config.toml
n_layer = 11
d_model = 128
n_head = 4
n_kv_head = 4
head_dim = 32
d_mlp = 512
vocab_size = 3095
activation = "gelu"
norm = "layernorm"
norm_place = "pre"
norm_eps = 1e-05
positions = "learned"
qk_norm = true
attn_scale = 0.223
bias = "none"
tie_embeddings = true
parallel_block = false
init = "orth"
init_std_qkv = 0.0644
init_std_o = 0.0
init_std_up = 0.0644
init_std_down = 0.0
optimizer = "soap_variant"
lr = 0.0107
beta1 = 0.95
beta2 = 0.95
weight_decay = 0.035
lr_head = 0.00748
warmup_steps = 32
schedule = "wsd"
decay_fraction = 1.0
decay_shape = "linear"
final_lr_fraction = 0.0
batch_tokens = 32768
seq_len = 128
doc_mask = false
train_tokens = 82810000
steps = 2528
dataset = "wikipedia_en"
Each number is 128 + 24 x the weight over the matrix's rms, rounded and kept within 0 to 255. Layers, rows and columns count from 0. Numbers have three digits each.

# layer 3 MLP up, 512x128, rms 0.238, rows 277-383, columns 0-63
139165149111095133104182127132133132101132150112125109174103126141157105102127133153139154164082123152112085142105149139110163133117121114160138150105103141161140145152141136110161127097053076
130168135139108139138118155159139138101155119105088147086080136155178120084149182131132155120110150178164136076160128161123144115137091107103120133071155164145133134156105119125108153131142136
103135124136106106129145109107102115145121076111104111143103100153117112113103156090092127155063141049167143149151117132159119113117114120191129106126143111107150122164089139100110155153126147
112141099145145103121116143114144104124143162140159098065147133093157104143104095148118156137118128147117138118122142123120148105118092117121155150094098090084158129097060137158151139149116148
137134084126110113132136132098128117167122120151136120134125124110096119108121141118143151182119139132144141148121094119159114129110120119104122188116123127105122131141096148108112113118123135
179097134096120111128151114117156119132166144120137139123144136091124164141120119148121126166113145099117114118171138148120143141184088124131150106144101126149141137120137125172135135117125156
140172127132135129138088111145157116110154121074214137078150136142116113153147121119088116164095120138150126132107100128154080091147118142138113134146149157143128112153172144094136188107116165
192150117159127132187073107198089114156142170106092116178101093149140102089103124097148141158130119082112139159161144079130094141114140152119131180147170116147133125116145133120101102111069171
145114170125136145095139098122138143068143111151117087140159141149112159164152161101124155153093139125151118116119108103144125140153125133152158125136147111167125181087142125143109154148100143
155126183137133163121093169108112125129129149119145121105088177139132210078123130172129159130116136171176140077124139132187128179129122147171118130106120180125158147142072165151119143116125159
125150114110163087097092160110116157134127082135101119093125161173135139147123163153139090138084163123119135157080089115142150077133137098147151083119147111111111140117087110179142159141131170
131162137171095163096157117100120093160110158136125151114107137130155135083133131148125150125128152107136112117132129102126100121109114094169079093126142144121148146163119139117140123116135136
120117140146100140169093164158123165125099120151124123113149127158135106140162128102093128102126086097119160176153094087124118144116132067132152124108114117106133142148160131172111121135139102
139105112142172109125111140160121170096133099128124134121099169172143132099119128115126105167157092157150108086109130123160106093121111153157143107138127090102153077120103122109174122074150150
200158110145116143115121130126093083116138140187113104094163152115131133121148160125127120171106103116152148125136138104130130124097079120133094111119119117100123139123149144143130131093121112
133155131104127098115153111125100102138100143168115138201120123119116140101093112094125102161115161132117136140149113163148114138103152115098133166136141140157162124103121156166143118133112128
143136140089138133140130106130095103169158134129105129108151176174133097112118154123155114126090125112124109125092119124163112114095108140124099124136196109144130138135146102152141165149169148
102120117149119119104152165131145111124081171147116141135059132156160122117085122149117154106103135125119101103111133160130102149117145168073116139142088132081186183107128139106118142084139124
166110104113106114135143096129142157146100117140112104133073120132118123124128119147098116143153149076161119095095097122145141115131126102138093130171182154129105115120165147178121075119141109
155125131115132150149095109145153151142101167087120140094128121118156142134107143113119171056086140111156123093114155161102114117147104091136157183107107155159098069140137148115094131143092134
118133151096078132128144118126130152145102113107087134120142148153133157126151132142124111148130086050158136106132124101104123137129168111146128131123148166119164123138147121117132122114133095
120117187198148107113085149127140134110114119169141102087096089118168124165154130144122152108165132136121125097091120102147128156149092107140103133149138125126130163124100108168125138129128156
156118096133125092117136130134177151134129139068146086098141134138130125108106137156129136107141127155160116122120105114159124123137093137121149131112129131186133145104136122131113142129137133
146137131079134127179114136134101091123168171115110091099134141135109097128103070148131123084139107099124103111083126137171119143102141096190098143145106114105139157102105138155148148134141095
120163108131100116135137093092160159121142095066108107142131149112138179144126138163117131123120134148153110111153121135151145151130103135139141134097114142142093161132152124134155091132104136
141085160091140131139095135145109131152131127151112159145125092129121130123072137148130134177114103162109081103092148129123156127068105090079109113149117122117144114089138113153142102099107080
141137149135136097093101139099138131140052156115096107098120168163111133088119121111144126164122117152114091068153067107122099120136166116158134116145129128120143145129168122106120125094109140
149131131112120149138122094136150144113115113099161162136171164165091122142153159147133105146077101115123137149172160113171127131080132110166126133111131131169147158118179087138162147120103113
149136124107151164086097143137116122157116107085126133100134122130169130103107146128116169122081091139158112154147137154130119111133123141113134136094125103095088162121111125082138097123115100
143163123124162123169141121139106097151118087086184143108151114157109109120136127154167136182084127119123115139167098154151146111132144087145126097122150142126116109135139102183139139146123146
140122164136158135135123128168119146121120114104151079144090163125112159144133137140163107133118137168128164155152170115128099120120174124157150156152095122106145107114116111128140187124081142
143128125109077099116163129122126146102131125103092127081163141115111099142146098159106141189149083146089136145151109114101117153090099119171125109111080153090126144139133164138152119114120169
110100128110120151088096124134114138110121136132123090119107156129146150118173140130087140152119118091156118103156091164138133142157131142091067154113137119121111102157140140130067130165132172
116166150185130129117102131134110115131145132128152146100106110098115147128112128134107118165148151110155143143141102115162115125136126120071132130113166124153134152167155113140121132146123114
123148146111125118150144118111150129110140100135138125126196119115199150100099151130171132123115146174186131133123117164173135080132133112107091161085110102089172119068104153098090132154169102
163129173156099140091148105136154157094113125098174133158094127128111130121143118125150134117110163132124127162152124115118142142146130146131133078127144147165157130157154100120123192168158148
149047115127144163137169152071149115115083119153127130145143118087154111112145181166096111166079130147114115139123127142125106115158101106112117124138168155098152122169194139125130134136148112
152143096103154116085139150123093142150152112173137101083164147127119131106112129119109149121128105130077111113159109135131137108155100109155132153109111121129125156163111090135098119077101149
104114090119158178100135116126123095141062146137114136127166111145134165147108096135139112203134124135112093152164141116150148112110160100111133176146131064092157126166120113133140180130131115
149137174133168168128146142136171125128114162107148118140121096158143107168150122133092167143117121113143097154129121162140109147121109107135112140107162127135172110131190130137207125153110133
144140114130103158092125123133122144105145135172120128159146108099161125138143114134143127099082135154086130117184117110117169096145161112141139123145120102143107118143120086116111139092132158
163172114124120144149138118150145113082092134154129119129107132111146108106087128121101119126109127153144123125143183130116169114101108124100134117157138162112148146111159133159127094113151151
132107168130117151168117143102131141126155136160153171133135120135165137117135134102134091131114152148118125133120122142109072152131134104113095133124149111132098125133099129131115120157121155
135141130119139143133076163140139117093151091096122125117126125126103100104146131142124115129136156130176091119156089132104089150108154127129150159145112176142170132118142131073163126138141126
083124106139107140126149136106142094132131090138134116147148132147088154111123132089093101194148089139124131120129104142140145109139133102110126101104114160157155079116124107166129136103157141
166117131106167128110117128127136106150121101149122133134124161138139148138099222178116138130131125143138115116115093110101112192194137124119122066113213103110160133075107082165132156096135141
177084130152094138125128145157116138147076091109132143113099115125151133116086120128106126111149189117116100155121126129124126121131174164153126120101110156105114098113150117113180163108132159
117129164137122140150122147139119139120148104103122130118138116144145116121123127130120076141088161105144144096123172126104087110124097138138116128181138112165146114102077071131138130143142103
175144136123143118100155150126137118110135139150148159121103101157089111166141107154114112114110147103148090114131121137133134106089146154097120082135098132104147133123141116129115147116127150
111120130118089131134143149126120148151123155100105110177127151120046104131114133151122118159094160128106127131100114127093185106087100155134128172147106102112137139142150123080132126114157157
155132155192166092108117169130128144150096165129076113124053136162137126105127140177167108114123098131115157125134129113074146150079100067131079117134113133099152177116133155140164117170138146
104162122172109126136130092141130109118133123121121117144088086104118137153117138116097133146107098139128147129118105187095157120101121120147114153105117095129107146109120150120107125121138117
159118140120068141142167139099130144096118083113118114168137173139173110104146112130133126119105141079124128114140097159099106093105096132155123175119143113108181121069150131152157118073095123
131150103097126116115155114093137174148180130106110070138123106110137118143118146120069107155153166148125174097130147125105148125150091122158129153101158146073153117105107127125126122157125132
120112104168097123093139114129109070111131120130136115102114125147178075111115197149168109191076131165154156127108103126116140103127147084131132115140140108099147125134150087129145164133142078
146134125149108155146122101134126154109133111130090168116144101116114119159152146144096132129147139116138143127090121186181130151144095109140124069140115172130119118136124147157141140143125110
121129132085141100101128085121177083154141168128162145153127110179112160141098083151136167151085094144138129169092107128164137130117127053122130101078139068090135189134128088131128126150133130
143111122159105133120097183132101137121127121121098146150198095130129148136101125109128123135132145162138094155168131124104122141109138118152113170142134112106133110118093163108098126121135114
147118143130135161141174151147116148117089143046139122130146105130114165090122088072169146124141141090134148120127085142171146149133126102141138153146134156146119102118156120118115143119121133
175128132150119171111145149137134157101118177132141126118126139143109150126134130129146158151132128132100136094125094121106130102137144157114150127119119137164145129154111138128126091100138112
135127169109133132108140143110183132091106118111108127138111142158134092143126105127134115127140174138129105139148135082157140098107125119137072109133102156140094142123119085149172077121152138
194106146156152119134106176105113141129118121115125132142130115145129175116164142196186150135143136102099109150136118177114134147154091123122108133136154152130152175126130162106130146130109085
177137153159132128112118152161204142137155161153139106102118119179136108116149130142120119125140143101090158131128129086081168065111107111122100114125116090142106113132117089168131136106175145
206118122156131154105095115142122128108102124127133139084099114116105151138118126116137151128151133128125125107126102087149098132118106151090159159093078151092155112154087107153091146083129181
101102092123108141112129169103134123143088140103122094135139138126148182167177116147081162152101120147138119157109113134111126158149142127127119126129139127129149133119135131142168139118107132
145161101113119110130142131114146092084132096125127110151123155132114144182103142145123083153160156102126116094138091164173100151127136141124137111134115140107131089114116154117116135130128142
110128123117120107147135088150114149108119125125134122148123145160173136148114133158107089132149096119073141119153123151110117140146159127145144128129165102124078129127147121132087122104137125
165118116169107111135143122100107175129090153107084137143161115123157112143066082100131156148128113116167110138125161079118149141106120137112115102121175127107142146150101145103129107110132183
123125137194136156125098092101083141087106119158118124164125121140122148105091126120140123138124150135128098097111122157166135101176155163138141138146105123118091149132148131120144123147137124
160150129122137176138123189124087158130146113112149148096125125134136181126115102110130147137111120124143101096127169110154141179123171099104164148138156128097084107140084137138119119128109081
120106130144134157110133118132128150179135108125090091136102139112126139161133113157089163187128122186100108139146170111167115140118139142174146122177132118124140164147142125119136125106124131
124119117122112116104100137130131113117173115113156138134138140138133122144096156098125118127135098097143117132126096179179148128128129123103143127163104160120149132107128128145162110134133100
118139129111089114152159123113144130111111147149128091122132126118133086164117164136128168103091154101154151104120160119124148118083178179153119164138093148145127084111099146153113131109099119
140126168131104153122100146149150126082128112107139124122128120096139133131124116160135139119135146102118142102137099167083125129106135139142048137119130099154168118104174079101146169181135099
163115169133139082108192141121147141040151119146118130113142087127083126114095154127134121149160140146129126115137148121140128127134126139111132128127142102123129123155143124116116137112109113
124127166093071141134142076134114128133146194129147090144101092152157152105126130154090152150128152122135123135082143172138152102145101068117120098112118104121154137179168142118116108129110145
161123087132103099105108096095129134121116073143137120101156136152104173135105131142095086165113125090143112110133143122146101136131103092112134139120077114123148120109088090127100126118141102
091135166105120153129124086126131165131117152114086126122146102165139154115133112141136124113146149131131114173130142130146111124135136122156129142120102145116110151156122115118140149131124153
152114101112060125180152184121157139121124118143120138132106144112111133142132122152106127115111173118127095158110132077113140120105088125137112095134106137120138132166146155141140201160127157
143135160146130127120127131105125110134138103122161087101171126159097163144120137141159139112084204121136162158138152150124151143121156113122134120103142134117106172085133146146138134111091128
130087121081091157130151132121182133155166097089122121116151103098134166165131122167117126165124157122105112128126132115118132113116124134106140115105152128148098158138136123165158153125089153
162147125107068147146098136160121149177146121135121097149079146120118172145174100103158111111113126102086120101135108137165147083130127146150143138181140135113189120143142116124145158112141105
151109151129138157166155089135097149112146156132178117098083102135122111115106117142152118114147138135111122122136093099163137127159114140132110168132149128137142105129145085091131151160112147
095162172122099144146170119165122122115127126163112127110131128106186121122187118155117153132061126114147102169146127098132140137158126160099103095156148167119116165132104217101166118113169139
135108113113121147142081092142143135153168159121129112132174130172154096163130121146125139118126121096108105110129081111129132169113125109166082137097109125146120161159122157142131147135105139
104131103123137141099106092119169137094122138115159111119172161109166141142102095127089145102126138092085128094128155115143111120179152111166116123069124150120146118128100116112123144164128179
094172145146127147166129126148160107153146155081169141147156153151126164107137135193111134112145138177173148074131137113142099126125101142143118113115111141056103111170156085135134155098140151
100070134119082099084147142085108139092132120116138125132091106101113103126124133133173126084118105120153131106130124119134111145148151076107134089163119137164163093122083136170102135174129128
128132145145144109153106109147151153113103110111076111116156121150083127097130164142130124113148154116101131102156111099148112110142132106145161117144137120121115118124167143087159159152146123
127123103126127131162131136130148095149094092080130148153154086096172105113074101152149127148137085135129069166103089143111173131116148090159157153084167107093168123110165149096097111144110100
136129131092124114143113150141065117138179145112093108131120138133119120164084146129160127164111135121119067110096121119149119175136173158124154139107118172114112088134133097169140120117091151
118131151145064115164187129117154091135148124117113085137113126135113127132102138105078140159109153128145129145154137108122086102123082140150113132141081094106101152091110137157122160109127118
119150106163098091109183140140163110114139138166104102128121135130150134138135144090146103095129163203134106172163125167110114139124058140133124122122135112152115158162140127163099126149105116
124131155149143125171088134173109166133110110084154117106098110096133135143129139119150080133136127116140167161149092127091083150131129112126161105108133123122173121140098165175175132134130075
128152127121102124104104136146077068131130148117120106131103122155149159147123103108176146104115138177131113095098106088132123044118107085146084120120100129071146103112126124110159136118173142
156180150143171169114106118151116150159139160127171105160152086126145119122115152153126148099170101116108101112133154143141111126105156122119133136140126154143100108161061116168119154133082130
144164113157149100137121114121129095125153109135109095117146166118134150119093143138103148135154151093125104175167127120134142140105087128094112132123078107107131147171097141096149127120142111
138130110137118153137128136144108136128126127104097118126117157130133152116118116134105114138136133115153145127181091121093167151129131135115104138125127120129163095151141132103158133101133105
126096142103132149145101118117094146142110149128140096092159135131131184090086149149121088133152108065173099141152141163167092132142086130152116134129119118092109108193163139154111170097124107
140128128097109103138122115183164136126121099146143094152118145111142126176113104162140099145124119160140147118110116158109154129126118123129096127141149147083132132059124147136147115128136106
152101107120119101129150123142110172074129124090154142097151111154113131145144131134178131165105126100148124118122111107128121115098126148108112110151120127152111099151109164116138125109118102
137129120113107140137104137139140145099115144121132148114150142136108162109097110117069145146146163156117136112134110129138114147123139148101115158107133156100139099112134129127128195091134116
122124094108108164111086104130179144134127140107125132189126141111148135106127111135120146158159147118135112193138167130150120111110111113134100147109105149166172137146126128109152131123102155
137144152105083160096125130113151118086114133128147138135124154118117117108137095174144143119121136131114127099106115134165079085108131120127109126083132117130148123124108104129137147139101140
104118115135169107167117095117106131128131165113147133126115127157175098144124168132099099133090123134141118108154106143145119109125131138134098110099170095148141127118144142094145150140130133
107127150132129142129099181095125140118163129131148095140084108074094137166134148103128132113157139146166113113121143111148099122106146156118102108173139082134117154128100128141153144113151076
098114104140095123122144116124168141113135131107109125116152071101159125134104124164153140113110092087128098128127168122172099152158146141119121160149115105060111137126099131175137159151101062
# layer 3 MLP down (transposed), 512x128, rms 0.237, rows 277-383, columns 0-63
075117089138123173110210141130174132178104105098160108103146128131107119136196133102102109116122128107105132142113137105105099087169131120157092097123141101137160173117136167122105112184152158
110152093073137117140129117092134145141139142137136095118148123151117127147137106155127145168082138119117164130118085141127136118133132116144135140130131115134141150126153110152138125139166178
101137157139128099120111164115125100140100119124142175167061115121164122164129126132100130145154133141116089116143138094142129153094152139167082142145151106128100147163126156144105138137140110
120164100137132100140117109130090131151095131122136128139131140131124118104136156115140127158113167099111148086159085111109097139106134115150136155142094148142104115127163137115075102154090104
107169116139123164110141148175104152156100128118128109135167134142106080141158163161114188106156129157163118108135111112108109104111121152135119107122125138123116144088116144141102075121133151
093108115115125146148147113122124114087159100126132110128091115098106125118128080128140148127102137146128104115115129110135149045103131141125102098152126082119125103138136160135132120131113113
110107125113081149143108104087125139151178129135116114159091114104126125113168162131111165138150125111143145089113131101086138139128145166118119110109151134110096130136104187121127091145094128
100127099216131165127088082110105140094101131084132049154073093135166121107123162111149128133139088106114148116089128154121121147107159113103092174178174101114107133129127134165108104126120103
161134119110142150153131122089140124172117110098121118142125118106112142097095120136164098101119087122151127151163140140082152140145173131114099172147146127140112116159124128129129120125113140
094115080107136142163117136138155072112148056132169131146126098190057111164135143118109142119137101135108118126127101118070126139142114123109116126146166147126127130097123143108129133176131059
092099069076186098135133122175106164143102125082121123136154073104116138099083120111107114108150115155127110129182142151112113171158179170152088135117171081132159171156155090122131111137102115
088149132103108128148148140174129132073127128166140160133137082088102148131112123127150144133121124109125151121093145157146132152094135141079126112129152135152138104104116161139136090110153169
125111094116165079156137123122165130156111109144125159114141106137166150145086107112122156142083157156114132093104153164121130100095136126133132138118158159109135099129135109087143128122114132
183088117164172140121116102133126143158109137128137139100111151127107118094107126120093132147160163131146151154115110138115081093162132142140124124164122110086127156130085153152117128149184157
140143088123153144098119133129140119114059103193126108107152148125109078125133142155150090149047120155096167136139145133185122144113129119179138149153133115133131113125135144150144135142123105
116131105189113154123153134085112137096122143138110119148085144047133085151121105139135143089129162127147119116105101123099112160124095121176094127101098120112130112155172122157131186113160153
155136154145127162110096169144136173106138109094137163169126070083121099151149137082176110120115138137166124106162081108129143117091102145127122110151129136104076097124130106114101125119056115
152098119170139081121138130129159155151134090113145153103111147132130116142118145100101102171147186129152127139177126149076120136103110154111129133160145077146129144123155174121108105116100063
139160101145140120093165129115090149122088141096145147128117133137113089083131148111153117138108109071126117101151153132151120102115147152148129158138101149104117114112114081154159103126106109
113092093121102139092085130126091145160154104113110134113145159168139093126133143153137105146152098118156119116135178102141130095138141117108080102152113158136132131115113102135122148095124111
141172117126117131125116144120132138082127128111151110103175122150103181148167173120132145116127109140109137117120135128141134176081122122133143123110098160107140134144142122152160141097112090
163077121120122146170166149185099152128149105120160168119139152169125150103132127116106096151144134125122082160132140127149106115138177121107150136122156123140124182118158141113114105141150135
107171148128118155129105117169143123100121116111123124107125125174135123099174150120160121128157122119122140139186130151143161163089133120110132157107149139123101140125124136138122143114125105
091116120159122124078110177134146156116090115136146166116148155102106115109115171146128120136121179126124109137135107136099101127108088122106143142155148130128130095112162115097125109139087153
119135133142140110138139136126090116115174131156132108150089150115134149143185161126140109119103115119105154145177104130138148135103124117108161126122101133126147121149121141109125098151142156
155152149075109151172117128091112170135124149108111151126104151131112121109113123139150115118111117118103150145142158054088174152180140137136116139124146146133108133148091077147101100144078141
119153156112170202118136119142125110083143106117162151136167123147143162117148122119109136107142118148147173157161136116098136113158156143116132096105121136144177148148125155122110183113124139
178095137143144141093159142104132117093172114183144160132138135140174118143144156158123136138108118112115119162115110068144105132098126123071140097160137069135150108132153088088144135145143145
113188168155124131159181115157122144117125182143156156117137161114120104107149097101124096104105117135146128131058128117166116127137118084152094126122072140135136153103089133108142129149117151
186146176127187158090106095110158123118168103095115097168112145080135135138081136101125105112109154130091110107150119088114125122103124156074127156122124160095097135127166131104140164122130118
123135120075106129170169099133115114084109126151123130161142139156104157119123136106144106153127107138143072115159130135075114135119169124091112149177120116129170074098106148080149101124132113
124134120110089126118159142127157147151153100105141128127127121134085128158149141147163144152126093120112122094117169125144107104124086129137113158131105111132110105116073105148114146127128137
159148150122136118156114117105132146131112093147123122123133127145122144120113106154165125120170145152102112156114139111136167088099118169095164140121095143148149146110110095123134100123104128
116161131149157189128105126165113144154160153166132050161115131119116134117156043132111103141126120131093121163127142128147144127085088106138161123141138152105123123107112195138073163134121161
123124135165123153131110103128114140089153153111121147146122103178115136127121100118126145138101114158088087143166137096132161122111148122126107105145119123170143145174125166106132141102115129
114073120156130126163127139092166131155141101158135171118158115128142128159133134119115153159127114104163150124097160161155116110136120080152116087114172140124085068118145119130096168108145122
113103117112116099102095107145184101133148171134140066138135118110094148119111169145169137137133119100133171110118112127101133158195127118147176139131164164118121156071114105140144106138140111
163106103147134115154122159127161131131154127165122129124184131129075118125090118135116139119068133099137177106170123116133118133140121149142147099130117149117111114112116102131104098139125176
119097079165126119128155104135134153124163134172131160152131160150161139124134151135120173141136163109129138123132118183119171177117148139137145127111109129143166118135141153109147119151137141
144127151075129137142125157133117149192149118143110104116118133094145130181094148117114133121050132114159156142145121129148125131130121145168117097120146089107161141124103114170152134123096118
132136109099147137104154103130144092160173167158118132132129102097122102151089120112147159160134148151141142116088113151148122105126114155128129130095114082131133135124136169095164134088128121
111082170094137168161094112128131177155107089136124130107124134125124141162126101124108131126107098141135100150093122075142123118093168118106109077117148121165139200131117093122124116146128093
135122109121118106118151115170105132127115144117127094083126153122079084153145149135170120137125125146155141107179117166140119080119125104148107146123100138126104142116145081114113108127145155
107140155096100161125138150117107141109130173154155158151148078162100131119106162089134131115127120136166146083136184101192135147132174160101115136105149117107063163129151151127163099143133127
134119162168100101153145167106122174166181122111126132092107163105171087103138123142075150121130113114137197104109141165135148161133141131146135111092114112068133069136143143115128122162085136
107137158097148162142142154124115139175176125175192113186110093134118144114141133107102120118111165122120144129122069162148092125129110147128154076106126131139165163123148134132126156143148121
137122112129125112178107148132139091135128143149109162162134107176090114108150126085069130092103121131114121179183110109123119150113080152132148121119117101097135154137117136176155113117087065
129105112130120136106135160136147142150100142144107099150048103148129126117165121141111115115108109116154148113102119108150125121158060181132127141068157125179075090123156122135111102154163114
134128115151158128104165155103140126141134160147129131141078109152191132082108110135165129187150157115112134138135108144133148123165135100104147124138156129140128187130117139120112135108125109
151144112093112108169115149128149092120131105160150125134124109127107122166113149127111124119148182109102104120088118114117124146124128102127186131137083179111141100088152117095139090116109127
146154155197117113129101121080125161159128132133135096158087096139109102149098138133098108143094119169133155117063059161146137159084162173160090100122114135106172115121140147114139122123092089
138125129049125117143156120109073158166148143143103153124122099128157130161133121127101131143131103137104103157132109158167130128120134125131136130118126099150124136116132113127118111126133141
135113110139115124138120140126124075123123151137117172157105156114103114114113130113186154120106126096117119133143085156087105136077121138141073110136086159129108123124107113112169143137104116
141122127129122135114153116139114118122134115141155110165092126119147164079148140103160092144129106091092169143184101149116128112127078100120144108106143116124144156109117122119100109159128135
135124104146112110136099175159088110152120143110113108132114070118108126170131138123130116149176159144158143135121127119141116110149137122140109119127135094164140155116164100129186138151169129
162123114193139151149146118130126101095135163121126173171144107173196107160158137147145140144129115136113142139104104148097128175116131124062126171156157146121131134169139140096135137129146111
124160124145091171174151120107122160119133125143074099143136115151151100126128098111130154113121127130136115144095126147150139163103132137142110168160121119094146131189102144108128098140109144
118080132129096100122114112148119129107117117129150102116109111160046092152132156121151112111140127085102153100120112125113097091132082090142125090145138133163110143111143088148106086096123118
141119105135092145137119108141154107127119125122113127105088103100131130128102136161093152116133146159113107128110110095080117115136084101143152149099103179099167127135146123069142154178101148
122104115148127100138108149149135142126109122136144177110148114131133117133123114136131119117125124138103131130121150161168110160104111119113093157117122147122121123151145125103103147146140145
127103151146137176115103162102140130138126124161141137161131115122117130115153173110156112158126109113111136167118141121124175093164131116133151121103105156138125105094076146115152173147125149
135103131156174097166100135129133122169116088116156117107109127152157126146138097089070139117163130160118097128152131145181163142161078118132086091122132141154127180124182110136144106108158121
114109105134112162097108159104095091146144135185154120155083095143090144114169115120103170093119094125126144146123123134144124114102112125124112091132091119153115099139138128128132155147127136
105119114180145131107119123138158128149168047134156125100145085138130104141121150160152093131122110129170138128184145152111146157129095115153127127156173108131065141115145143128137120172117120
133134099114124114128127146113115115145143074119092121136157107166127092151140145121153132145098097115177176154154142128143122124133146129117114159154136095142107082087157106160122096120141108
120114065112131140123143115115106108142156106112133107123123119115090140108153111146111138117137154111120160150123131119128107137154127145119103060126137121153151130103103122103084095127128130
088153119147126117141140133104096158121124148168081153148159142108163109124123137106087167111137154171133127168082090165074104148145142117136106107151151133146126112134133150073147144120114107
141146085124106074135117146120129127123143172125125122126116162149068108123103079106179078131124122146143142114137117136120118140106183155197140136056105148127115152098108134137128126208168114
145129114134115088127098139118137109134167135142140123105113132136132111086145144100114075119084145098124123131133121157132132126113093110102107130134125118136165136143139107116106154140091113
121135144142122131130120064103134126111132146147129092148129087148100125125130161129114150152140124156129112116119129136128108131109100134125068121119104111130140107069153130096123131171128157
152148155158120099137160153095109123076126116132130136137135086109132145126136158100134121132168155172137125111122115132090137150136127138096128158130153112081112130129102126128148134088142072
102136117123161141127140068150125151111114118116121133113150112133167144106132130096135098154106166151142148119085121138116133100150124148133178108128126134165152128094172131117122148109147148
100134105170128157106095119173127083144158130132120099126134161154112132149113089114109114158126093139106142130129128078131114122155094100140170127159134123158136148097093143132165144142213161
106142141099058169128131153142136153088093169177124129086093120150159100155141144154131136152096168116123127104109142110103119109148095123136093122103119100119166150129150112132148136124134159
102104174155151145118109140115157111164112195130108137125130117117153150149116154127141126118127153121110111105138119110093137118167130154088116129140133136153160137137129089142149141139143118
076103141116148130150120137129132160148116065181161110122140085147087173131136159087130101120181096113166129157140148151154147142118108126115145118085148129149096131130152162162139134105122162
131145167123140133096146161121146122141115149120117150117154147109144112147152123151152184121131170120102165126107150169076105098149079147117133136149114142149135118150139120135098159118113120
139138111158134154145096117138131140140098168177092146122118182135107103146125132078126106135092135113131160112123097138112153145111125143110127117176147130129101133119121122082155104097129133
130126133163197090155148185110105136161149129138128137104107120086130142142176116117145134176139181150113146130156119144149117126112113148161137127136108184127119150213126169144128133170132117
123118135147127145145142106073137127102117101105144125134066158082105095123112107131110144181117137099116152122168126118181151120122124072156116087169108098109119120121134117134108108127144169
153103130156140149124124112187124109108151148129110147097111163135145111117109174099185110133107104119158129141158145117105129162122127124076157128151098145112121094097157174106123130130157146
121136127137157096126148175115151165151127144198103138130140141142148151105126087155143124137164169160113153159140118155116145104137142123085144145136109140132116108109157174149103134116144112
165165152188136136120133102146113141130083132099119140153126103127178104154126142125142109146106141131115150144107101080068111095146127104147083132161159139138109134126102167112109168101112131
100099137132143169101155123120101139165162058133148146180089136097123159122094128101109116137169145132140158153164115130140111138102142123159154143075119090123109103132163145127118182184108136
098110091123170108170132092120138107159156108110146114164165121140141129134137139122103159150120124139162141142123079156074129155103111114149163138135093163137137119107159123104097135151183136
158163121149141135167135135097087130142124155114096193119114106113159145104095101161130160114123123143126103122154142107110149139115107117136122088163081138138114115118141153152116126138150131
148103114087122099104143138114162177134125135158089130155132143071149138109113084087144139163126151110130144123083108158098168111144164155114146182127111116127124114131112142117160112124132131
145133133148110147137070149129167107135096119129144124120118113133128134132141113115121147136130096157108139126090132128126121124165163128134162133130100115140165146120146142126121132137151127
144108131151123129135124124095149099122127143149117168099089154182158147107128141089144147147123141131147144114132128083157100128148137101070112148103120094136131125094107103132148138149141140
112148124133129173147176144158102118161090078121122093185100090177141074112107106095150110136127128133115111138181141130101124101131119129101133091148132159165194117115103175165108111146155136
062085116114150121094165161186076135118103097123164116113123125099138088107148114137155187146141119087129112105125080126141131090131141153156131103159159154121155106118102095111077163183134147
147122197125120114106154115143160099126113129147168143123118165117098186099123147103108133122141112108108120118121100146082053132131147149153154135131128078122101070145141093151093123166147112
118098142094168124132134131145159138141091083129134111129090131118153151139128150121153142092142133106070128146077143118145122111169141088114149085083130172108068121090095126130143137112116124
128107077140093125069148143105143121092142145145181097159133186143145117121128091127083137119080112124101107125115121164119133098088122147144143123153088149113081108168147120141141117102132104
161104131109170153133119064098140098110112118135122123141157153119094133121166151166107137113146115097144123165167136106109095145149142118122118154096117148082129161145114125111121154120115095
144111117169079140098151074156139135118133117149139092124138131154162096149144118105124132111143078151132127078136115124154150134159149137126120091127121138102123118121107127129138165120150139
077153117170118115082121123174178122151121131137109136119073113138173157127149135133107074085128140121089123179089167117133129176146150156134148105152114089134144127133087153127146136142160122
114160101154132164111133117135163122106126147118106101165139125140113158120126160103121116156124166149163109122121098140079089137114138149123130096135118166113145090108170105113131157088149156
119062083114135117113136152144133140133121132125173097132158157147153106124150139107121126143142192135166143089136102119114129136147149091161141142125095161159115154140137142123135143153138087
120115138133094151124116123142135107107133119161150122153102142113113130152156162138087162109101144136136140150177157139113109145073144109132113110142109152182050158104155142121111125138131156
128095125149104132119112152115157121112131077168141084089139121147149103165128105133141067118110177134140112156143104117118135123130098108181126119137153126114134128112091147102149112140160134
111155142120145141147141173096116134120148104089140146168189127109071125156147159119132105135082129127137127112158140157172162099124155139108135143122137141092147162102117108111134140150135095
137151168144163124114131134131110139134147123115120110146121141085134087124109108102081134111179144089140113119151095135115107138132133137153114154139161123143130132167119130164109147139143105
171107124114189148153135123119138105136171087096128137131148112138124128127115121090136154149129116126123100109143123089152131115163148107145169136138096104121157108126155101084158095117162108
143078102072159098112114148114130123148141157107135143122082094102173154160150140147125046135166128139141168115089146153150095123115130128147104158087087158116099166166113103147104193134117135
138162081164122104130132099120170094103141148128129147182128105102144134165102124110118143113110112123119124161155158089097150131127140114139147086102129122098109104094116146152116145131099112
122134116110124119119160102153141132171143129159108143127150120162158158122099136114160147113144128156151153117116175149121112138126190131070122116123131161129138126157170125123123098100187118